Each number is 200 + 40 x the weight over the matrix's rms, rounded and kept within 0 to 999. Layers, rows and columns count from 0.

# up: layer 6 MLP up, 384x96, rms 0.123, rows 33-68, columns 0-95
# down: layer 6 MLP down (transposed), 384x96, rms 0.113, rows 33-68, columns 0-95
up33,214,229,187,181,189,237,270,222,206,242,173,149,228,208,226,153,197,212,191,197,269,158,162,225,225,241,140,228,198,196,195,227,238,193,175,251,183,210,245,192,148,200,211,203,200,258,186,268,157,271,146,279,216,214,185,210,193,197,201,164,174,221,189,220,247,200,190,251,201,178,164,164,228,164,174,106,194,166,143,254,230,201,260,167,188,203,164,198,186,160,247,206,224,252,192,215
down33,214,147,181,201,173,150,141,171,174,238,195,163,211,219,143,137,213,251,207,192,134,186,236,186,189,256,171,180,221,200,174,151,181,159,184,198,166,200,137,178,274,224,170,238,226,225,129,232,246,236,193,231,241,165,204,137,179,265,226,162,198,195,259,194,217,167,148,177,163,179,164,181,231,194,205,174,182,194,178,210,258,170,153,252,213,207,231,249,167,224,156,173,239,156,191,162
up34,258,185,187,182,182,199,233,215,178,271,232,229,141,231,196,207,217,185,233,139,266,113,181,230,239,183,231,231,190,178,263,240,256,215,257,195,151,145,179,211,202,191,169,204,169,165,182,257,192,204,183,238,167,241,102,189,177,208,169,172,188,261,119,161,185,199,182,198,197,215,196,264,203,200,199,153,207,246,208,231,171,153,158,150,211,284,258,166,226,107,216,203,83,216,290,224
down34,192,188,205,188,199,203,158,177,158,217,187,244,145,189,243,224,216,230,201,228,118,224,192,251,207,151,152,92,254,194,188,178,169,195,243,193,216,202,135,203,257,224,169,239,191,223,166,223,191,253,125,328,161,170,164,166,128,208,267,155,238,255,195,225,181,245,236,264,223,255,213,151,224,233,233,190,181,187,184,222,233,203,244,158,145,160,264,172,235,166,245,265,237,147,165,151
up35,250,231,198,193,225,179,231,190,170,165,171,207,248,184,218,211,216,208,208,183,211,196,174,146,179,229,120,195,230,159,223,209,226,212,185,188,215,264,263,244,192,100,245,239,207,154,230,190,161,217,167,230,161,250,170,228,169,174,208,222,206,204,242,208,217,218,171,192,249,214,207,189,62,267,173,140,218,215,196,218,190,145,179,187,248,191,204,223,243,208,259,156,130,303,103,191
down35,176,166,232,171,235,247,229,183,171,192,217,222,172,194,195,115,165,154,200,214,181,215,143,234,210,197,228,226,198,183,218,153,185,241,174,199,243,132,185,202,225,307,131,216,218,176,193,190,246,143,262,132,254,161,176,199,195,164,210,195,236,233,219,194,205,185,236,227,241,210,187,208,257,165,159,257,198,133,204,202,184,209,187,236,185,235,184,221,160,185,145,263,225,158,290,172
up36,264,201,201,241,154,205,239,221,185,161,280,222,248,269,162,218,310,160,249,203,209,163,212,175,253,259,165,163,208,102,224,198,209,202,228,160,239,204,280,154,220,165,126,218,147,137,155,168,239,186,241,241,181,142,224,251,228,197,249,226,229,138,242,222,176,202,200,176,216,199,244,260,212,248,202,230,189,250,241,298,189,169,216,256,214,169,135,189,257,183,205,182,190,239,210,241
down36,200,231,114,203,137,224,135,306,231,246,208,159,189,224,242,283,221,273,205,252,209,269,195,299,173,148,231,226,227,259,211,159,151,119,219,230,183,205,119,232,249,291,232,208,198,219,241,225,208,169,194,280,227,185,197,173,196,174,182,235,207,202,167,145,293,268,188,274,175,184,198,199,99,204,169,189,194,269,238,187,228,236,265,155,256,221,166,196,201,185,217,187,201,236,171,199
up37,178,246,106,241,115,303,170,243,191,172,181,242,209,169,182,203,228,138,221,268,270,100,234,163,121,263,183,196,183,176,258,181,203,188,262,207,149,169,225,231,148,191,163,224,233,110,244,171,190,230,155,171,146,197,242,147,234,251,236,197,201,188,237,218,196,192,213,162,244,269,247,217,206,190,252,191,250,257,197,181,245,119,187,230,178,192,150,208,260,243,182,182,179,216,137,245
down37,131,238,256,131,221,231,232,148,209,164,131,217,250,186,166,151,173,223,195,165,223,176,237,205,271,240,240,237,291,277,257,233,151,141,188,126,246,149,196,228,136,217,189,175,210,252,197,240,231,244,182,114,173,156,181,176,215,233,175,123,221,275,267,194,274,214,250,193,269,139,175,227,136,200,230,233,270,206,177,122,228,207,232,194,213,160,92,260,193,185,164,149,183,227,249,176
up38,171,201,214,142,246,131,219,247,151,217,156,174,198,127,191,217,308,235,250,199,152,184,245,118,212,265,211,177,166,163,214,196,197,159,263,243,247,269,231,200,293,237,285,253,124,237,178,240,210,192,241,158,163,258,255,216,184,205,185,181,145,213,155,217,165,183,188,187,229,257,223,209,228,231,226,160,192,204,196,252,155,157,181,125,220,257,226,134,233,209,150,124,239,228,158,215
down38,215,210,127,230,183,245,238,236,236,129,108,227,160,225,188,240,167,174,135,211,181,201,246,262,233,145,194,121,206,243,210,191,159,253,139,212,147,214,155,256,151,277,148,150,277,202,151,241,212,144,186,223,190,219,258,222,215,160,205,276,228,181,314,218,157,239,220,245,230,214,202,225,156,143,175,217,180,178,275,167,203,180,168,186,172,226,207,211,234,205,162,175,221,175,329,246
up39,237,238,206,231,224,161,191,263,205,179,260,241,199,166,193,216,276,185,206,183,220,189,202,136,212,227,117,174,233,222,204,229,233,126,239,210,272,245,164,215,270,233,128,165,208,207,152,171,164,238,229,208,220,153,166,328,165,185,178,235,211,187,224,245,165,197,168,214,231,246,239,145,173,211,191,189,234,252,218,230,255,208,196,182,202,265,221,249,196,204,199,209,216,128,210,257
down39,191,169,204,181,268,217,161,160,219,220,197,249,160,223,220,234,144,191,210,204,148,165,165,194,177,228,239,223,217,195,212,185,111,225,228,210,169,234,127,222,136,266,295,271,184,143,232,195,172,209,190,198,163,170,175,193,93,190,180,190,220,202,212,205,178,180,171,148,281,131,203,225,233,197,175,181,197,258,187,209,126,181,257,226,184,181,193,181,154,218,230,228,180,132,263,225
up40,195,203,206,247,211,257,195,255,221,258,235,209,174,141,114,205,176,196,213,194,208,245,259,160,220,275,190,176,209,184,196,208,193,233,160,219,166,182,252,197,179,151,186,260,209,218,232,228,178,262,309,190,170,133,207,216,139,202,182,213,216,187,229,209,202,172,161,280,170,114,214,219,253,153,173,203,260,201,223,246,134,216,209,223,234,250,126,189,203,187,192,181,155,260,153,202
down40,121,107,226,156,234,173,151,166,268,224,184,219,147,201,211,203,164,297,206,203,130,247,252,196,192,208,211,121,175,236,193,167,201,187,201,199,239,190,174,168,150,183,175,168,199,237,237,201,163,217,170,235,131,208,155,247,173,181,165,198,184,250,144,144,231,191,134,201,236,182,160,198,180,221,203,150,269,203,109,196,228,185,193,225,109,145,152,236,219,286,223,206,174,234,198,162
up41,193,191,164,199,189,152,230,194,226,217,158,223,229,203,175,161,238,141,168,223,260,192,158,177,184,225,146,235,186,81,170,189,211,223,217,141,273,177,254,112,205,182,257,223,181,210,167,185,251,235,209,137,229,194,149,173,295,154,215,267,216,231,181,186,169,213,251,176,285,189,214,257,264,216,173,149,172,177,238,233,197,181,116,176,260,208,254,247,236,222,276,265,125,183,184,294
down41,210,230,137,199,223,241,197,191,150,221,139,239,177,237,227,184,151,284,214,221,247,211,231,230,229,240,196,169,199,236,231,166,227,212,189,319,186,182,219,292,203,199,284,223,197,164,144,193,126,144,231,156,159,218,215,170,167,169,271,167,284,218,146,245,189,229,192,320,118,215,195,263,213,154,150,244,147,184,200,163,269,217,234,255,214,157,220,174,231,136,207,194,222,182,249,193
up42,174,237,195,184,264,200,194,194,175,219,156,176,186,188,193,223,209,234,204,295,223,145,182,219,180,212,189,239,210,216,232,194,276,189,201,250,194,277,213,233,205,193,147,335,185,251,183,221,192,183,204,157,197,284,184,179,244,193,226,145,114,191,200,160,195,228,194,209,130,81,248,158,230,179,190,221,203,186,149,234,270,178,223,219,172,134,277,150,161,145,189,211,217,266,120,199
down42,216,230,202,179,202,238,227,204,263,175,167,222,208,166,204,205,224,72,221,127,177,194,257,190,197,206,175,201,192,196,134,158,178,156,198,93,182,167,225,215,194,204,204,154,225,174,206,180,218,199,185,277,202,142,196,205,155,220,163,226,267,248,242,208,252,190,221,154,233,203,143,217,214,291,171,177,184,205,246,230,117,188,148,224,223,268,169,215,231,203,206,170,151,185,248,211
up43,260,222,69,168,178,287,217,212,132,214,252,239,172,239,184,197,212,188,235,162,203,231,239,239,193,223,162,176,219,155,195,219,206,266,232,221,269,154,167,180,241,200,262,243,182,206,190,235,148,210,204,259,224,254,259,222,251,168,180,287,183,170,163,136,145,163,170,169,187,237,172,187,243,198,226,208,173,219,211,241,249,167,190,190,214,274,174,112,217,198,264,146,168,289,189,201
down43,182,227,283,177,214,160,180,220,215,183,167,153,179,162,209,107,217,195,258,189,203,170,145,219,228,191,163,184,196,141,204,219,202,136,205,229,268,128,141,231,192,216,259,227,193,175,191,226,222,171,284,250,226,129,189,161,168,186,198,160,280,226,215,290,121,198,164,238,246,237,194,267,156,172,220,156,228,224,204,188,211,220,200,259,261,230,150,211,243,187,166,242,203,203,134,246
up44,285,275,182,221,202,230,247,221,277,232,300,215,160,195,177,164,249,193,211,217,201,206,229,215,188,169,244,222,186,206,220,150,158,154,190,158,149,234,197,158,160,158,193,184,203,225,216,197,232,183,205,195,251,128,219,198,187,192,226,251,219,202,205,234,194,245,174,204,207,222,211,160,228,169,148,223,193,191,236,179,207,236,210,229,216,233,217,204,184,188,239,223,255,219,286,173
down44,135,108,264,147,195,184,150,143,182,149,174,187,157,213,210,188,167,160,249,236,190,172,200,192,186,133,203,252,186,178,204,187,156,195,188,218,192,188,243,182,191,211,231,212,167,200,172,247,174,150,215,149,209,149,243,164,211,177,243,234,175,190,162,225,182,198,204,223,214,208,216,206,183,178,287,201,166,175,186,211,180,201,186,217,252,194,170,176,184,151,190,169,202,226,208,196
up45,175,283,216,232,94,184,205,204,169,258,192,172,112,186,250,131,231,175,271,210,145,181,133,202,195,218,256,238,142,191,269,180,215,196,206,195,252,178,227,172,262,254,216,195,185,271,136,209,145,198,277,156,188,176,209,190,194,113,209,171,280,144,148,151,164,125,202,130,300,261,206,168,232,176,210,128,186,197,144,171,200,211,210,226,233,281,217,204,210,188,186,182,221,148,273,223
down45,233,132,189,111,207,183,196,201,277,214,177,213,208,279,226,239,228,205,271,246,198,212,212,240,174,273,239,259,212,247,93,186,181,153,214,200,160,226,204,155,194,157,217,215,328,183,266,258,204,183,124,157,173,245,171,174,240,209,156,122,214,198,232,201,208,115,211,253,220,207,206,202,146,256,182,182,135,153,234,270,225,185,202,236,141,189,251,197,242,175,137,145,164,155,294,218
up46,276,156,217,161,244,247,199,181,187,228,162,201,178,211,202,188,172,241,244,178,171,190,173,153,220,218,164,279,241,235,216,234,208,219,187,213,200,183,231,181,173,195,207,261,150,240,170,191,256,192,207,150,181,228,221,179,207,149,200,257,154,266,135,151,207,192,202,247,177,172,293,178,208,171,183,146,214,180,97,198,217,224,184,216,191,289,141,228,244,171,132,218,210,220,181,184
down46,113,199,206,200,171,162,218,164,194,136,231,206,202,213,189,252,208,207,181,218,230,185,232,257,214,216,233,177,154,143,195,189,154,199,229,224,220,225,236,169,222,242,210,145,226,184,205,204,184,196,190,179,177,244,186,197,186,213,154,208,226,169,238,211,198,199,198,168,203,261,157,216,223,248,228,227,158,160,322,193,217,151,203,155,213,147,261,170,165,222,256,216,151,213,187,184
up47,277,212,124,187,173,160,209,253,181,246,197,240,229,248,155,137,224,178,201,275,207,225,178,228,174,238,174,187,134,188,164,138,270,261,225,191,211,217,176,165,264,249,218,181,205,197,181,264,211,177,128,188,257,181,214,240,170,185,217,205,164,195,185,142,144,146,228,185,251,140,208,239,131,218,143,190,120,205,187,152,226,248,192,200,218,161,216,165,220,151,190,83,243,218,209,177
down47,182,145,238,180,257,149,235,275,167,240,108,181,188,200,183,114,218,243,186,117,242,239,212,187,170,196,297,184,178,268,165,192,236,122,219,125,159,257,174,185,205,155,245,175,209,154,233,223,243,215,153,172,175,252,221,190,199,201,304,183,131,179,263,138,216,124,223,162,203,272,171,163,159,230,201,207,253,232,196,216,197,188,234,196,141,197,197,209,200,237,182,211,213,227,168,227
up48,205,193,185,174,233,195,202,212,229,215,164,238,230,177,231,204,189,222,209,237,252,165,121,249,203,228,113,122,209,176,155,98,245,166,213,147,184,231,273,152,258,171,171,221,208,239,184,237,199,220,206,143,170,192,200,208,201,237,231,234,232,270,106,237,203,213,261,198,165,182,133,261,206,195,153,266,235,159,169,241,244,225,139,75,291,152,183,183,173,195,210,104,110,255,244,156
down48,213,183,242,164,169,183,211,220,167,175,185,207,113,255,146,259,152,143,139,229,203,227,207,142,147,239,267,254,177,210,207,206,133,213,194,287,241,238,145,191,127,250,114,188,183,81,160,190,227,139,178,207,223,224,173,181,196,158,174,173,189,193,230,171,182,171,197,235,165,218,233,139,212,199,212,188,200,182,199,205,190,203,152,304,199,246,198,224,146,206,159,254,242,172,172,245
up49,212,203,184,213,202,164,190,202,191,241,182,212,146,199,208,186,246,230,218,144,147,172,167,210,254,167,184,162,182,187,176,192,194,213,212,227,220,270,255,199,266,172,181,194,220,176,214,282,201,216,269,161,220,155,127,256,224,140,171,212,162,245,182,172,197,190,167,245,232,202,181,230,179,236,166,192,218,234,194,174,234,222,265,250,236,141,257,175,207,170,272,251,230,207,207,244
down49,233,144,291,246,180,216,224,178,200,200,277,184,187,207,126,194,98,192,167,200,205,234,242,230,211,161,204,268,183,233,211,203,179,155,158,173,229,126,186,235,125,222,183,241,204,206,202,208,224,195,161,187,254,147,189,180,254,150,200,192,209,226,193,216,183,227,172,187,231,231,218,224,268,206,237,161,160,172,176,190,188,235,206,228,203,207,200,261,194,166,239,225,227,172,193,199
up50,264,241,179,289,153,209,228,235,217,183,216,254,245,232,92,142,256,198,152,293,208,206,278,234,245,272,204,195,200,87,194,194,218,178,208,173,193,250,238,165,204,138,185,151,185,197,207,174,229,179,161,220,163,206,155,201,169,190,218,224,193,189,163,244,183,155,284,186,210,165,217,226,141,249,91,189,243,247,220,170,229,170,175,163,199,252,215,121,240,166,198,152,248,230,153,282
down50,186,148,192,153,130,255,231,145,213,195,159,166,246,149,237,186,211,183,193,144,191,178,228,206,164,238,321,226,239,207,232,215,193,161,176,217,211,264,214,160,182,137,207,205,179,76,188,198,224,167,143,137,215,195,131,256,187,219,201,277,182,258,187,173,257,174,146,204,257,170,205,124,203,244,192,161,213,305,129,225,164,240,217,209,135,137,87,148,184,178,193,205,258,153,243,228
up51,255,134,228,236,234,213,179,176,165,181,241,192,147,203,214,140,203,181,248,183,222,165,213,249,219,207,251,159,159,165,235,169,199,129,219,224,240,203,237,172,178,74,237,183,118,219,260,214,185,216,218,212,179,146,250,234,161,185,181,259,211,196,245,153,288,151,221,252,246,175,193,119,301,219,222,224,185,232,213,178,193,210,250,181,213,258,106,242,176,191,204,154,203,215,252,190
down51,203,181,180,213,156,153,166,258,298,212,202,243,168,217,230,208,183,168,250,210,194,189,192,223,187,143,137,186,207,222,236,147,143,227,162,177,225,213,217,203,279,182,237,227,243,236,242,151,149,224,205,195,198,229,222,183,250,232,210,191,255,163,200,223,149,269,199,130,206,210,194,229,163,210,216,165,248,175,241,176,161,251,144,201,182,162,270,196,240,221,152,222,180,159,163,154
up52,246,210,141,259,179,151,164,207,234,248,170,224,152,209,197,174,202,243,172,267,225,184,180,178,158,244,186,204,174,193,167,228,172,126,203,243,244,169,199,242,228,185,243,163,189,170,150,218,263,206,179,189,136,208,130,215,176,220,250,205,124,235,163,268,176,80,234,214,244,246,184,114,188,204,138,181,240,245,173,145,223,189,201,87,236,173,233,168,206,201,223,192,200,146,257,223
down52,229,133,229,191,190,210,179,214,228,206,176,120,221,213,234,148,204,254,171,223,184,204,286,160,180,206,182,243,193,204,277,212,277,170,214,155,200,307,117,194,175,208,237,168,175,307,183,222,146,168,212,236,207,196,193,163,184,178,201,133,201,182,138,224,236,283,211,290,259,164,253,192,149,244,170,223,188,220,133,212,185,186,273,234,233,215,134,210,161,198,164,220,249,190,152,189
up53,235,287,165,228,210,202,190,225,186,198,180,150,211,241,198,211,252,193,209,153,278,172,137,174,153,246,154,183,242,224,157,274,208,87,193,192,185,210,137,253,193,218,134,301,220,200,169,123,216,240,226,169,209,228,145,282,216,240,251,197,264,204,203,231,260,230,174,279,197,190,240,147,260,232,259,164,233,198,178,213,223,236,184,152,236,177,172,219,199,275,189,167,170,182,180,203
down53,211,86,278,135,276,300,138,208,81,203,156,200,182,224,226,154,143,223,219,215,180,162,270,148,207,198,215,170,183,167,226,199,245,170,181,237,206,238,228,188,179,170,248,170,194,197,203,192,241,232,159,237,195,200,199,142,222,159,193,199,211,279,226,203,171,162,167,227,201,168,281,188,246,238,183,182,214,131,176,195,194,161,186,246,144,204,168,248,190,222,195,156,209,169,140,158
up54,191,307,203,177,118,225,191,209,176,232,256,207,194,245,199,225,222,131,207,220,204,250,155,197,134,168,120,182,197,138,254,218,240,161,179,267,215,180,139,237,224,159,72,126,201,172,180,233,255,243,164,194,166,265,129,250,186,200,107,249,232,161,207,247,185,249,233,259,190,162,183,250,143,240,199,192,221,220,245,193,246,186,163,217,214,227,199,191,208,178,201,203,207,227,203,290
down54,3,206,202,187,178,236,245,171,109,156,222,174,129,181,229,169,234,247,227,191,222,209,172,260,205,191,195,294,238,160,166,171,220,204,220,134,202,213,231,150,219,214,146,245,242,164,244,195,148,227,224,243,173,148,191,210,171,268,242,96,209,185,252,184,207,183,182,179,255,182,264,185,164,142,220,212,219,186,147,213,220,219,266,168,171,195,267,196,223,175,195,210,184,210,159,214
up55,218,177,218,221,190,160,219,199,220,217,216,194,186,162,186,128,192,171,213,233,208,239,191,203,233,242,205,176,169,218,270,154,146,200,152,162,251,187,206,187,213,238,201,230,164,228,137,236,248,206,199,248,217,174,234,237,205,224,198,219,232,161,159,219,159,193,214,182,249,204,181,206,190,204,252,283,160,153,156,250,208,162,238,264,252,148,130,155,298,157,179,160,167,214,232,186
down55,240,168,221,237,177,211,167,276,171,183,235,216,216,300,211,167,213,258,156,180,174,212,221,220,176,124,158,214,252,229,247,192,242,237,205,204,230,232,195,184,205,180,271,180,131,174,189,253,184,208,191,207,244,203,216,204,175,166,166,213,248,193,189,210,165,205,179,224,190,154,196,178,164,173,186,221,274,142,185,102,189,191,217,128,145,208,241,185,192,270,169,170,292,207,217,231
up56,155,143,176,170,217,162,203,187,219,183,153,227,167,169,172,159,159,223,173,247,236,191,223,111,199,236,204,164,194,193,214,212,250,157,183,212,171,241,254,277,158,236,199,279,177,249,166,190,198,198,226,223,126,132,215,159,136,196,206,247,233,211,164,208,154,136,206,197,187,190,215,178,163,197,171,255,156,229,230,286,201,201,215,209,240,182,141,216,184,157,197,186,191,207,210,201
down56,166,140,185,186,241,212,161,188,191,204,172,226,215,209,144,263,105,225,206,166,154,173,247,252,207,197,246,259,212,235,229,186,205,221,259,245,187,205,200,223,219,196,180,226,226,201,201,229,238,224,135,162,224,208,169,178,193,160,215,134,136,205,234,221,206,250,205,224,202,168,168,233,249,195,214,226,208,154,213,161,195,204,113,213,160,204,220,167,210,193,179,189,226,183,226,208
up57,230,185,159,203,176,188,237,214,266,191,251,252,218,201,212,234,209,280,181,197,164,180,226,180,201,207,204,178,181,185,180,143,184,172,243,165,257,201,252,122,265,189,158,205,168,163,194,227,201,282,218,236,135,154,211,261,202,180,233,198,165,183,218,164,187,164,216,213,165,209,173,191,143,183,133,256,244,252,217,208,152,223,212,207,232,190,247,137,222,160,187,280,143,185,207,216
down57,172,188,235,180,149,214,240,260,221,241,222,212,191,257,166,196,240,181,208,200,126,205,230,150,235,219,262,215,165,252,291,203,188,168,179,321,294,201,148,201,206,202,202,223,117,152,270,199,236,216,206,188,190,224,194,186,135,197,175,178,185,208,270,147,195,190,195,170,191,205,219,206,199,176,179,296,201,267,182,184,166,205,179,180,185,220,253,200,159,213,168,265,227,179,241,161
up58,155,224,174,232,156,165,268,210,293,205,198,185,88,201,133,198,227,170,200,158,209,179,265,263,262,231,206,138,153,174,235,179,200,268,191,165,188,242,220,163,268,124,205,246,186,219,196,238,216,200,207,188,194,118,200,215,238,211,244,162,251,222,94,142,185,230,261,304,155,203,200,175,201,213,190,197,193,209,239,218,211,258,216,261,297,178,238,188,176,182,152,107,236,241,190,229
down58,261,143,180,125,153,257,249,196,182,180,198,235,253,255,255,253,232,210,202,153,161,206,229,163,236,137,113,162,166,188,205,222,207,154,188,265,187,76,256,195,162,164,235,196,168,124,191,232,244,204,224,154,162,229,154,226,139,190,155,202,172,246,200,169,206,287,252,174,241,187,243,224,251,244,224,257,235,225,155,175,245,152,155,100,157,274,205,177,216,189,161,242,191,111,211,234
up59,207,275,132,316,131,262,268,287,150,216,230,195,245,222,162,251,221,176,224,205,150,170,217,189,216,287,158,189,230,160,268,209,219,253,220,210,192,213,186,203,151,114,150,197,205,158,160,200,232,163,274,156,138,212,231,156,213,237,123,218,200,174,229,211,209,183,246,132,164,241,273,239,234,266,214,208,252,275,200,194,251,172,143,185,260,199,136,252,211,153,171,215,178,243,194,177
down59,145,122,183,192,168,202,214,170,177,203,205,128,238,200,188,221,144,181,216,169,194,171,289,232,139,184,192,231,213,282,139,178,235,213,174,172,220,199,253,228,261,153,165,185,191,144,242,141,203,251,171,149,220,159,189,159,231,286,220,259,178,197,233,240,216,149,167,216,309,192,131,179,222,216,205,252,140,202,287,206,141,168,256,139,205,268,263,226,129,229,219,236,226,94,147,176
up60,202,239,210,192,181,190,235,230,197,250,191,161,319,171,197,132,334,287,189,246,232,167,256,189,205,211,201,190,270,256,222,224,243,225,188,158,191,229,216,154,234,187,171,212,225,229,218,289,131,252,242,214,239,241,238,286,236,166,164,262,241,187,142,187,206,209,193,274,198,210,168,187,267,216,250,246,188,198,158,267,198,204,186,172,203,182,216,161,224,148,241,214,125,248,170,197
down60,155,178,167,167,294,194,203,263,315,231,147,191,189,208,175,187,198,229,109,122,166,213,175,156,216,225,219,264,150,275,218,255,180,138,165,194,213,114,264,249,179,204,190,189,149,207,159,200,236,170,172,237,165,223,247,208,137,232,172,216,167,136,208,227,209,255,235,181,161,276,200,127,216,161,104,233,234,192,157,222,181,139,253,255,199,237,234,200,134,229,273,210,219,182,240,101
up61,239,150,213,232,267,190,191,193,225,184,198,190,204,177,157,166,200,165,171,142,192,157,208,234,195,219,224,214,201,148,188,132,226,179,203,178,186,187,164,235,165,178,192,234,157,228,180,249,159,201,134,163,189,236,162,199,216,232,261,215,248,185,204,227,143,224,289,220,180,224,220,178,236,281,266,268,218,169,202,152,156,282,241,196,157,171,200,192,159,182,204,172,225,210,200,242
down61,159,221,230,196,83,253,255,190,194,214,194,223,220,246,260,251,203,282,166,266,216,171,240,180,247,158,173,194,134,194,202,197,218,145,134,214,182,201,188,215,212,227,199,195,216,213,194,207,187,206,202,190,176,179,239,205,206,223,180,236,176,180,221,154,220,221,178,188,210,173,185,226,172,135,200,155,183,146,241,268,191,161,173,178,171,153,217,177,158,199,163,196,172,197,218,175
up62,219,229,158,247,136,192,247,185,227,162,191,101,204,209,146,207,219,167,243,216,240,220,162,193,168,247,178,221,202,49,234,137,184,249,234,178,323,205,223,250,264,187,174,168,82,169,202,281,208,234,285,174,127,234,203,187,186,195,221,213,207,263,148,238,145,222,280,223,242,220,195,253,145,149,211,232,261,173,115,193,215,239,188,163,267,224,150,209,196,262,190,196,163,169,179,209
down62,209,177,196,275,211,105,128,250,163,200,167,240,121,125,261,197,182,150,214,202,226,186,258,184,202,295,149,249,138,210,255,222,224,201,170,254,221,158,271,222,178,302,140,257,263,177,267,164,219,250,255,217,189,157,153,181,202,161,190,197,221,144,176,214,146,151,220,152,120,261,186,208,132,171,239,157,157,185,144,169,175,190,183,296,167,136,152,216,220,179,193,296,261,165,234,105
up63,193,275,228,295,221,152,222,282,155,200,246,214,207,218,180,248,182,172,196,208,190,255,212,266,124,199,227,95,171,259,283,237,215,140,165,177,244,259,244,167,235,198,221,269,233,244,221,199,235,214,228,136,204,152,206,177,224,225,251,94,178,117,144,227,109,86,255,188,247,211,190,263,228,215,203,149,195,277,163,229,251,213,249,254,235,274,186,181,265,183,160,241,201,205,133,159
down63,190,209,231,210,154,153,220,240,288,288,158,206,186,128,254,265,214,172,177,259,171,218,207,294,219,183,87,178,236,135,156,148,254,219,208,98,174,244,195,229,236,183,231,171,161,93,229,136,162,189,226,83,154,218,128,245,226,193,199,271,194,136,185,153,198,135,220,165,216,194,155,225,141,225,191,140,143,199,303,141,228,177,176,194,187,194,242,178,249,249,194,225,178,163,240,186
up64,144,233,173,269,131,259,213,234,221,201,260,235,297,137,134,209,200,196,240,178,213,177,192,264,140,186,154,213,166,169,258,262,283,176,195,176,189,251,202,117,164,285,110,214,254,217,254,241,220,198,162,232,188,196,174,197,221,170,188,213,203,237,179,287,118,158,173,162,229,204,250,289,223,185,216,197,204,278,262,206,228,248,232,232,270,146,213,190,276,164,240,188,215,200,173,170
down64,219,154,167,201,158,153,180,218,255,153,186,152,288,265,115,162,236,278,224,249,171,231,205,241,218,168,280,250,278,214,211,139,170,213,168,208,234,237,168,221,148,204,161,203,188,216,216,206,288,235,137,175,114,212,148,206,216,228,159,257,286,188,249,153,269,235,160,144,161,193,213,156,194,221,239,162,207,148,176,224,285,212,149,134,189,273,211,210,241,205,126,267,223,123,319,176
up65,310,262,160,170,180,187,201,238,217,227,140,159,234,186,218,225,251,207,208,188,269,179,162,177,197,234,185,175,210,177,150,197,213,167,187,225,232,164,133,215,133,229,212,242,193,172,133,190,250,274,201,201,187,172,196,238,213,226,242,171,193,218,231,224,127,142,216,257,190,188,232,177,174,230,218,251,157,221,209,200,212,249,230,202,210,252,238,125,231,191,143,150,155,173,229,220
down65,154,178,187,239,223,116,204,226,171,250,120,182,168,232,216,148,212,316,178,193,173,239,272,205,224,185,157,188,135,230,228,180,184,165,214,156,183,168,184,221,181,203,183,190,196,219,230,231,165,200,174,202,109,176,240,231,184,243,187,164,181,157,188,171,274,162,185,196,251,210,197,156,162,228,179,219,250,212,261,189,200,213,226,148,167,182,147,208,167,244,227,286,255,174,169,165
up66,243,245,242,202,127,159,226,177,147,157,192,274,215,239,213,217,256,196,227,217,268,164,196,247,234,189,250,177,253,181,193,180,222,147,251,230,259,200,250,141,285,253,173,172,173,157,183,190,194,171,204,269,158,157,146,230,138,144,154,181,251,147,171,223,190,189,209,134,234,175,166,260,208,209,183,201,226,218,162,205,288,163,243,229,264,192,140,212,265,146,112,172,270,202,170,232
down66,138,277,261,197,168,219,139,217,223,173,201,218,322,272,215,244,182,230,228,136,212,238,221,300,204,191,220,197,267,165,170,206,218,177,180,158,243,235,216,180,187,140,250,260,189,222,169,127,166,215,191,286,238,218,169,151,231,217,159,197,162,203,139,175,208,238,213,293,166,167,205,192,234,250,226,280,141,211,176,186,201,208,235,262,170,205,199,127,279,211,234,211,231,207,213,230
up67,171,227,171,217,203,211,210,229,132,209,307,182,238,242,194,185,267,209,241,197,225,207,192,183,150,232,248,161,236,184,158,240,213,155,263,140,245,210,274,217,191,230,216,221,175,160,168,336,264,218,139,195,201,257,238,178,260,128,191,250,196,185,230,186,151,253,230,127,193,203,242,267,216,243,250,166,148,212,206,223,138,212,115,125,160,224,197,210,189,163,209,221,194,290,220,239
down67,194,161,146,277,242,193,186,202,242,243,152,257,136,207,173,206,201,183,198,182,195,144,179,213,275,188,174,226,224,182,197,190,234,203,227,157,150,195,161,219,238,187,268,179,228,188,188,147,157,108,267,187,151,188,125,225,157,210,236,212,222,179,178,224,191,249,199,227,158,228,198,291,150,285,204,211,192,103,127,202,206,239,236,263,265,142,163,138,275,171,237,248,169,177,204,198
up68,190,239,145,306,162,261,179,213,143,251,232,179,226,229,206,152,246,198,206,154,280,140,239,241,202,257,218,217,253,231,185,246,197,160,281,217,140,194,173,249,292,210,232,150,193,138,180,181,230,249,130,116,189,175,182,198,194,116,230,182,230,189,149,174,164,244,214,187,157,185,199,272,151,155,175,152,242,238,229,172,148,187,244,243,191,201,200,171,231,205,162,197,173,250,200,276
down68,214,190,207,166,193,205,203,211,103,102,263,111,151,141,208,185,158,238,187,160,222,209,257,157,285,209,195,220,256,236,240,253,216,108,212,272,234,177,100,196,141,238,225,193,235,198,229,190,141,261,204,302,222,164,217,208,211,214,191,233,228,210,240,223,247,157,248,190,302,136,231,208,207,161,216,193,207,190,193,173,192,253,249,132,170,161,164,260,229,198,269,185,161,160,177,210